Each number is 128 + 32 x the weight over the matrix's rms, rounded and kept within 0 to 255. Layers, rows and columns count from 0.

# layer 10 MLP up, 384x96, rms 0.257, rows 0-32, columns 0-95
[[127  93 119 163  42 142  72  89  56 154 147 131  88 106 117 101 129 158 166 165 186  99 105 155 147  94 135 141 106 105 158  92  82 151  85  66 148 133 100 109 121 157  88  94 146  75 150 141 165 152 177 183 118 116  96 128  70 108 162 144 102  78 143 117 174 133  88 101  53 128 115 114 135 102 127 160 166 129 177 141 164 120  74  95 172 128 106 156 147  86 140 109 157 112 115 124]
 [147 107  98 132 129 135 175 116  48  91 142  94 128 114  91 130 154 115 125  84 126 110 102 146 121 158  87 156 129 102  93 154  90  94 130 166 155 125 165 148 160  86 121 164  83  89 133  87 116 134 155 135 188 131  99  83  97  79 123 163 126 125 110 142  96  50 148 117 146 143  78 161 203 127 158 105 114 100 160 150  64 123 130 122  60  98 148 171 104 143 160  99  94 142 155 122]
 [117 114 160  77 105 154 192 133 109 116 190 128 120  72  83 176 147 141 146 133 183 177 128 117  74 107 175  80  55 103 132 154 109 161 150 138 119 154 116  86 143 129 121 141 160 168  62 158 100  84 120 151 104 109 101 132 167  91 140 153 119 112 164 148  91  60 135 170  74 126 120 124 112  78  88 117 150 135 125 151 154  94 103 103  72 112 111 163 127 200  91 153 117 142 151 175]
 [152 130 109 114 119 127 165 115 121  78 128 105 108 123  90 161 139 121 169 124 162 154 122 119 113  85  55  92  67 153 103 104 107 103 114 106 112 163  91 138 139 123 107 201 176 120 127 148  84 168 122 106 205  84 144  86 165 132 140 114 100 110 137 222 130 165 197 150 101 126 169 154 157 133 101 127 133 147 170  65 145 203  75  93 147 169 213 113 135 148  86 161  74  91 140  96]
 [135  87 109 141 154  61 109 159 196 127 139 116 129 139 175  94 139 140  48 100 173 134 106 109 115 148 182 144  90 136 132  71  64 107 171  80  98 192 139  73 151 136 145 132 111 102 144 154 136 109  99 117 130 127  91 132 164 148 148 140 160 153 125 183 136 136  73 185 101  97 148 152  86 113  91  97 134 167 123  82 151 107 125 135 124 136 137 126  92 117 141 132 103 108 133  60]
 [129 117 186 154 113 133 132 125 169 160  78 167 117  60 125  93 134 128 122 110 103 162 170 193 155 190 146 113 126 150 130 124 122 132 191 147 127 184 107 112  81  69 133 146  99 131 121 100 104  68 109  72 120 114 165 120 113 133 171  90 139 104 107 155  81 134 156  87  63 127 104 111 114  71  45  96 109 141  89 150 100 113 107 129  98 150 206 159 168 166 139 142 146 136 101 122]
 [113 121 129 128 125 154 116  98 130 122  96 116 166 175 105  95 124 153 156 154 154  87 149 169 152 110 133 111 134 145  68 142  94 140 100 131 128 120  63  84 122 156 123 133 155 112 125 191 112 117 149  61 118 144 177 151  98  99 146  83 106  56 123 165 156 188 108 109 130 122 153 156 112 162 146 175 150 149 199 177 103 132  65 120 116 133 115 136 139 122 150 113 113 153 172 146]
 [141 126 105 135 155 131 126 165  81 202 133 114 125 145 101 157 121 141 161  91 128 143 142 172  54 154  90 156 154 102 101  75  57 111 114 183  75 163 160 177 166 110 130 180  60 165 157 135 114 114 132 133 103  70 192  97 141 140 117 157 112 122 170 125 139 160 158 174 151 108 129 166 141 117 134 112 175 126  71 173 154  48 125 156 113 134  81  79 118 145 133  81  79 112 131 112]
 [169 133 102 148 127 158  66  78 125 157 119 108 103 151 128  79  78 148  37  89 125 127 153 100 138 109 132 168 109  72 129 150 128 105 148 165 151 145 153 115  73  61 171 160  89 113 162 114 179 138 123 109  72 137 113 164  50 117 139  87 101 147 150 139 116  97 104 167 108 179 127 123 102 152  97 129 143 137 212 109 151 157  42 119 100 146 112  88 192 139 135 142 100 151 169 141]
 [157  87 116  56 157 114 127  77 159 113  57  94 168 144 139 146 135 139 147  98 105 164  61 133 167  89 114 113 181 117 136 176  86 117 117 119 117 165 126 159  57 102 185  92 179 100 130 201  99 118 115 161 192  73 120 143 121 161 175  83 150  69 138 147  86 150 125 151 134 109 107 146  93 130 119 128 150 108 149  64 195 155  47 155 106 109 170  81 159  99 130 113 125 171  92 133]
 [132 107 108  91 101  86  76  75  84 111  82 187 138 142 149 139 200  96 114 150 159 160 117  94 121 121 151  80 137  84  99 178 145 168  95 174 151 151 118 136  98 171 124 105 122 142 155 197  87  84 131 132 142  74 145 112  83 143  93 128 125 130 133 141 114  93 135  71 127 126 119 109 175  84  69 117 174  90 153 166 129 147 131 138 144 134 123 130 139  75 136 145 181 127 118 117]
 [132 167 143 128 108 110 118 128 114  93 129  76 128 157  67 104 172  84 101 147 153 174 105  82 141 130  71 122 108 106 142 163 124 121  74 111 103 149 222 145  65 117 118 155 138 134 140  68 152 151 104 172 118 130 107  83 127  94 116 165  75 160 103 124  68 183  90 134 135 150 146 123 171 196 164 123 129 103  91 151  88 224 120 122 120 129 144 135 123 142 103 114 162 136 101 175]
 [149 125 120 138 133 171 115 118 123 126 102  78  80 117 123 126 126 133  59  87 140 117 116 160 127  85  96  59  80  86 114 112 105 109 138 133 109 125 244 151 195 116 151 161 139  68  95 168 150 152 141 187 163 135 181 159 133 121 199 139 137 104 140 145 100 114 104 139 105 116 133 141  91  90 123  99 135  81  96  92  86  66  97 128 139 144 139 164 166 116 193 177 116  78 115 170]
 [154  76 143 160 126 113 142 186 127  96 120 114 132 157 179  95 148 123 115 139 184 133 144 127  72 108 100 119 147  94  88 149 156 127 144  49 174 172 145 107 142 138 150  98 132 124 113 105 136 151 150 122 161 124 138 117 158 129 189  96 145 125 145 187 148 152 123  94 116 150 120  95 101 161 125 131 116 117 121 178 101 102 107  90 160 125 102 129  95 128 179 130  91  93 186 125]
 [ 95 103 174 152 145 129 183 138 116 186 114  89 112 113 114 120 132 113  59 104 118 120  84  91 157 106 149 121 106  77 166 158 116 201 155 162 103 175 127  83 138  94 166 168  53 111 169 215 102 159  77 101 152 150  86 126 102 154 120  86 191 142 115 150  95 123 104 177 168 175 128 118 111 102  75 137 112 131 130 137  93 148 158 120 146 131 103 105 147  96 112 173 167 104 185 146]
 [ 84 157 148 124 151  95 120 145 113 134 136 131  83 165 128 129 110  91  76 162  97 172  52 107 136 136 181  55 108 113 139 102 136  97 115 159 147 115  79 152 161  99  94 150  93 118  79 149 109 114 131  95 178 136 165  94  71  64 149  77 122  44 117 217 144 159 103 119 124 168 144 126  74 136 142 160 132 145 151 108 131 139  87 123 156 158  96 157 169 116 132 152 148 139  92 136]
 [136 161 100 114 150 111  73 149  82 172 144  64 134 124 121 121 197 116 114 101 182 136 132 144 116 113  95 151 112 177 185  95 126 139 138 131 124 149 130 111 156 110 122 126 173  65 118 178 112 164 134 147 182 147 126 138  94 102 137 112 146 116 142 116 127 134 126 110 101 153 110  61  94 160 119 100 113 115  82 117 111  57  90  77 127  17 103 144 143  94 109 104 176  97 114  86]
 [182 141 117 150 136 133 125 113 139 152 114  91 161 106  79 141  89  93 164 165 150 142 152 106 174 155 130 138 190 127 115 111  78 122 100 156 142 177 159  83 131 113 120 175  98 116 101 131 129 110 148 117 110  67 148  90 162 157 151 127 155 141 133  67 107 166 159 138 102 199 109  87 164 143 106  87 170 114 151 116 177 146  94  59 151 147 150 123 124 200  99 106 141  88 136 113]
 [133 120 114 135 113 106 122  47  89 107  55 168 134 119  89  63 122 140  98  50 199 144 121 126 179 142 159 131 114 158 131 150 146  91  78 167 177 168 125  97 111  94 117 100 132 155 151 114 120 178  31 157 108 132 139 114 133  94 142 161 104  92 134 136 140  65 116 132 122 110  98 155  64  86 109 149 122 118 123 164 136 196  91 143 152 149 121 123 220 173 203 137 172 132 116 107]
 [157 185 170 110 170 128 152 119  85 154 102 127 157 138 111 142 132 117  94 123 151 137 114 153 108 105 127 134 155  92  78 151 148 185 105 174 155 171 134  90 141 225  81 117  90  45 142  77 157  89 158 170  97 143 102 148 151 118 134 156 107 127  92 130 114 184  79 135 124 141 115  76 132  76 138 164  68  95 146 142 120 155 106 100 119  92  77 172 187 168 114 128 122 155  82 172]
 [ 78 148 160 121 156 154  80 117 133 169 129 111 104  82 130 118 202 167  87 137  75 168 155 146 139 124 139 104  74 196  96 165  89 122 203 139 174 137 123 105 146 134 154 189 129  95 157 105 128 165 147 158  60  86 122  45 111 108 114 113 121 111 161 100  98 154  86 209 121 102 156 202 159 130 112  96 129 127 117 124  57 175  96  98 138  94 102 127 135 129 143  97 109  96 128 165]
 [188 118 126  72 190 127 134 213  54  77 115  79 175  60 136 135  80 123 152 122 106 118 104  95 133 174 140 152 103 138 102 118 153  85  82 117 134 119 121 136 174 120 163 129  79 152  89 126 108 142 145 129 101 120 155 132 103 157 171 106 158 151 129 115 118 145  84 122 163  65 160 136 176  83 125 128 102  26 137 135 114 178 114 120 114 125 179 151 115 160 139  93 175 163 114 189]
 [ 93 114 137 124 114  71 108  90 153 120 131 152 138 110 125  94 143 183  87 110 139  53 119 137 206  88 178 135  94  79 175 112 145 139 132 168  92  76 117 158 112 101 123 122 151  79 110 111  98  81 125 143 136 107 133 130  80 138 144  67 157 143 140 172 108 152 196 164  89 119 142 134 178 129 108 135  99 125 178 187 144 187  76 138 129  95 124 118  79 129 140  94  82  48 210 138]
 [ 98  61 167 116  58 112 175 101 120 111 122  98 122 125  44  97 108 124 127 109 144 132 158 127 155 132 103 163  93 142 172 119  51  90 110  89 142 161 202 127 152 139 190 125  73 101 172 150 149 165 181 120 104 152 154 118 103 188 113  96 114 143 153 134  88 143 140 137 113 119 117 109  99  89 144 158  76  80  71 140 154 109  89  99 122  97 110 106  99 123 148 125 193 148 135 118]
 [162 119 106 168 140 150 100 120 150 112 183  74  76  92 164 120 121 156 147 115 139 142 110 112 146 107 152  93  76 134  64  67  86 153  88  40 161 153 144 142 139 109 128 187 107 187 138 152 114 139 110 141 105 143 148 145 193 129 165 106  83  92 177 166 149 128 144  56  82 141 164 132 128 152 112 141 118 129 191 176 148 131 163 124  63 121  70 130 163 155 140 223 107  88 179 164]
 [163 112 106 162  84 105 147  84 126  67 167  96 147  67 158 131 127 165 120  71 125  92 111 117 120 103 153 142 130 136  99 159 120 106 103 173 128 148 125 130 148 126 118 157  92 141 151  28 156  67 135 116 118 161 122  39 145 122 111 131  82 129 174 129 119 121 141 106 136 179 143  67 103  92 140 103 177 131 124 141 193 252 135 139 117 128 183 132 107 177 142 112 135  99 112 152]
 [150 154 106 128 115 134 176 122 139 160 167 115 102 144 148 122 120 150 126 100 167 154 143  87 126  95  88  68 149 137 105  93 163 108  83  51 195 128 136  54  95  98 134 199  75 185 173 141 116  79 162 146 147 106 172 104  63  96 136 165 123 164 171 166 159 109 110 118 110  83  91 144  87  99 136  91 118 106 152  44 123 125 160 127  71 153 175  99 154 133 170 125 120 161  80  42]
 [163 156 195 114 116 153 144 100 135 154 227 145 114  74  77 156 154 134  94 137 173  76 121  91 139 143 184 130 153 164 134 147 120 175  68 160 150 120 161 142  95 158  55 200 106 106  87 104 171 148  80 150 117 151 154 131 106 111 155 100 150  95 107 108 136 210  95 111 103 159 127 111 157  90  66  93 161 137 124 151 138 146 156  94 142 182 102 154  99 111 169 130  90 137  80 180]
 [168 128 140 190 126 191  65 179 125 111 155 120 167 118  75  75 125 130 176 135 137 156 104 154 146  73 118 113  91 131 174 154  95 197 107 157 135 141 107 109  35 108 150  95 122 127 126 118 156  92  89 117 163 147 168  57 184 158 146  92 107 130 126 132 123 130 126 123 155 109 124 116 141 122 142 101 104  98 127 126 111 135 173 169 164 155 170 119 151  61 122 124  39 108 169 127]
 [150 156 158  91 125 188 191  74 101 145 122 121 137 150 153 132 149 141 142  84 160 131 132 175 168 104 113  95 123 104 132  96  92 175 148 117 136 163 197 207 161 124 109 107 134 166 169 133 192 175 153 133 103  88 192 109 122  86 107 127 150 156 109 114 164 188 128 201 123 105 120 127 112 124 106 190 120 199  86 154 121 137  96  29 103 181 144  81  91 151  62 120 153 162 124 100]
 [133 144 155 150 141 124 130 146 154 186  80 122 168 153  69  90 201 131  84 158  99 145 127 113 123 115 177 121 145  99 126 104 184 107 168 105 180 179 113 169 112 103 177 146 123 126 115 141  91 136 141 184 150 197 183 123  53 144 131 166  91  97 146 158 165 127 207 120 162 108  79  99  93 127  74 125 136 112 102 126 203 132 143 138  93  89 127  39  78 118 137 128 127 121 129 180]
 [182 105 140 116 163 152 168 105 108 139 162  90 165  90 139 117 131 172 145 151  76 101 123 133 145 159 122 150 159  69 161 121 119 137 160 105 111 138  96  87 118 102 170 210  78 140 128 154 117 162 158 170 149 161  99 130 121 155 159 107 128 181 142  66 134  98  84 177 167 166 108 120 155  73 136 123 135 130 129 180 164 136 136  75 107  79  26 120 138 145 146 133 155  91  71 167]
 [ 90 133  93 103 175 154 164 142 103 147  75 119 139 106 141 109  66 140 170  91 101 129 184 159 134 172  98 119 113 149 122 126 137 146 139 141 131 154 121 102  97 164 158 143 131 107 125 131  81  98 185 193 161 198 148  77 167 118 144  89 150  71 165 145 129 143 121 116 143 148 109  82  98 165 127 108  88  71 108 125 128 130 117  46  32 144 182 138 138 193 143 107  84  86 110 111]]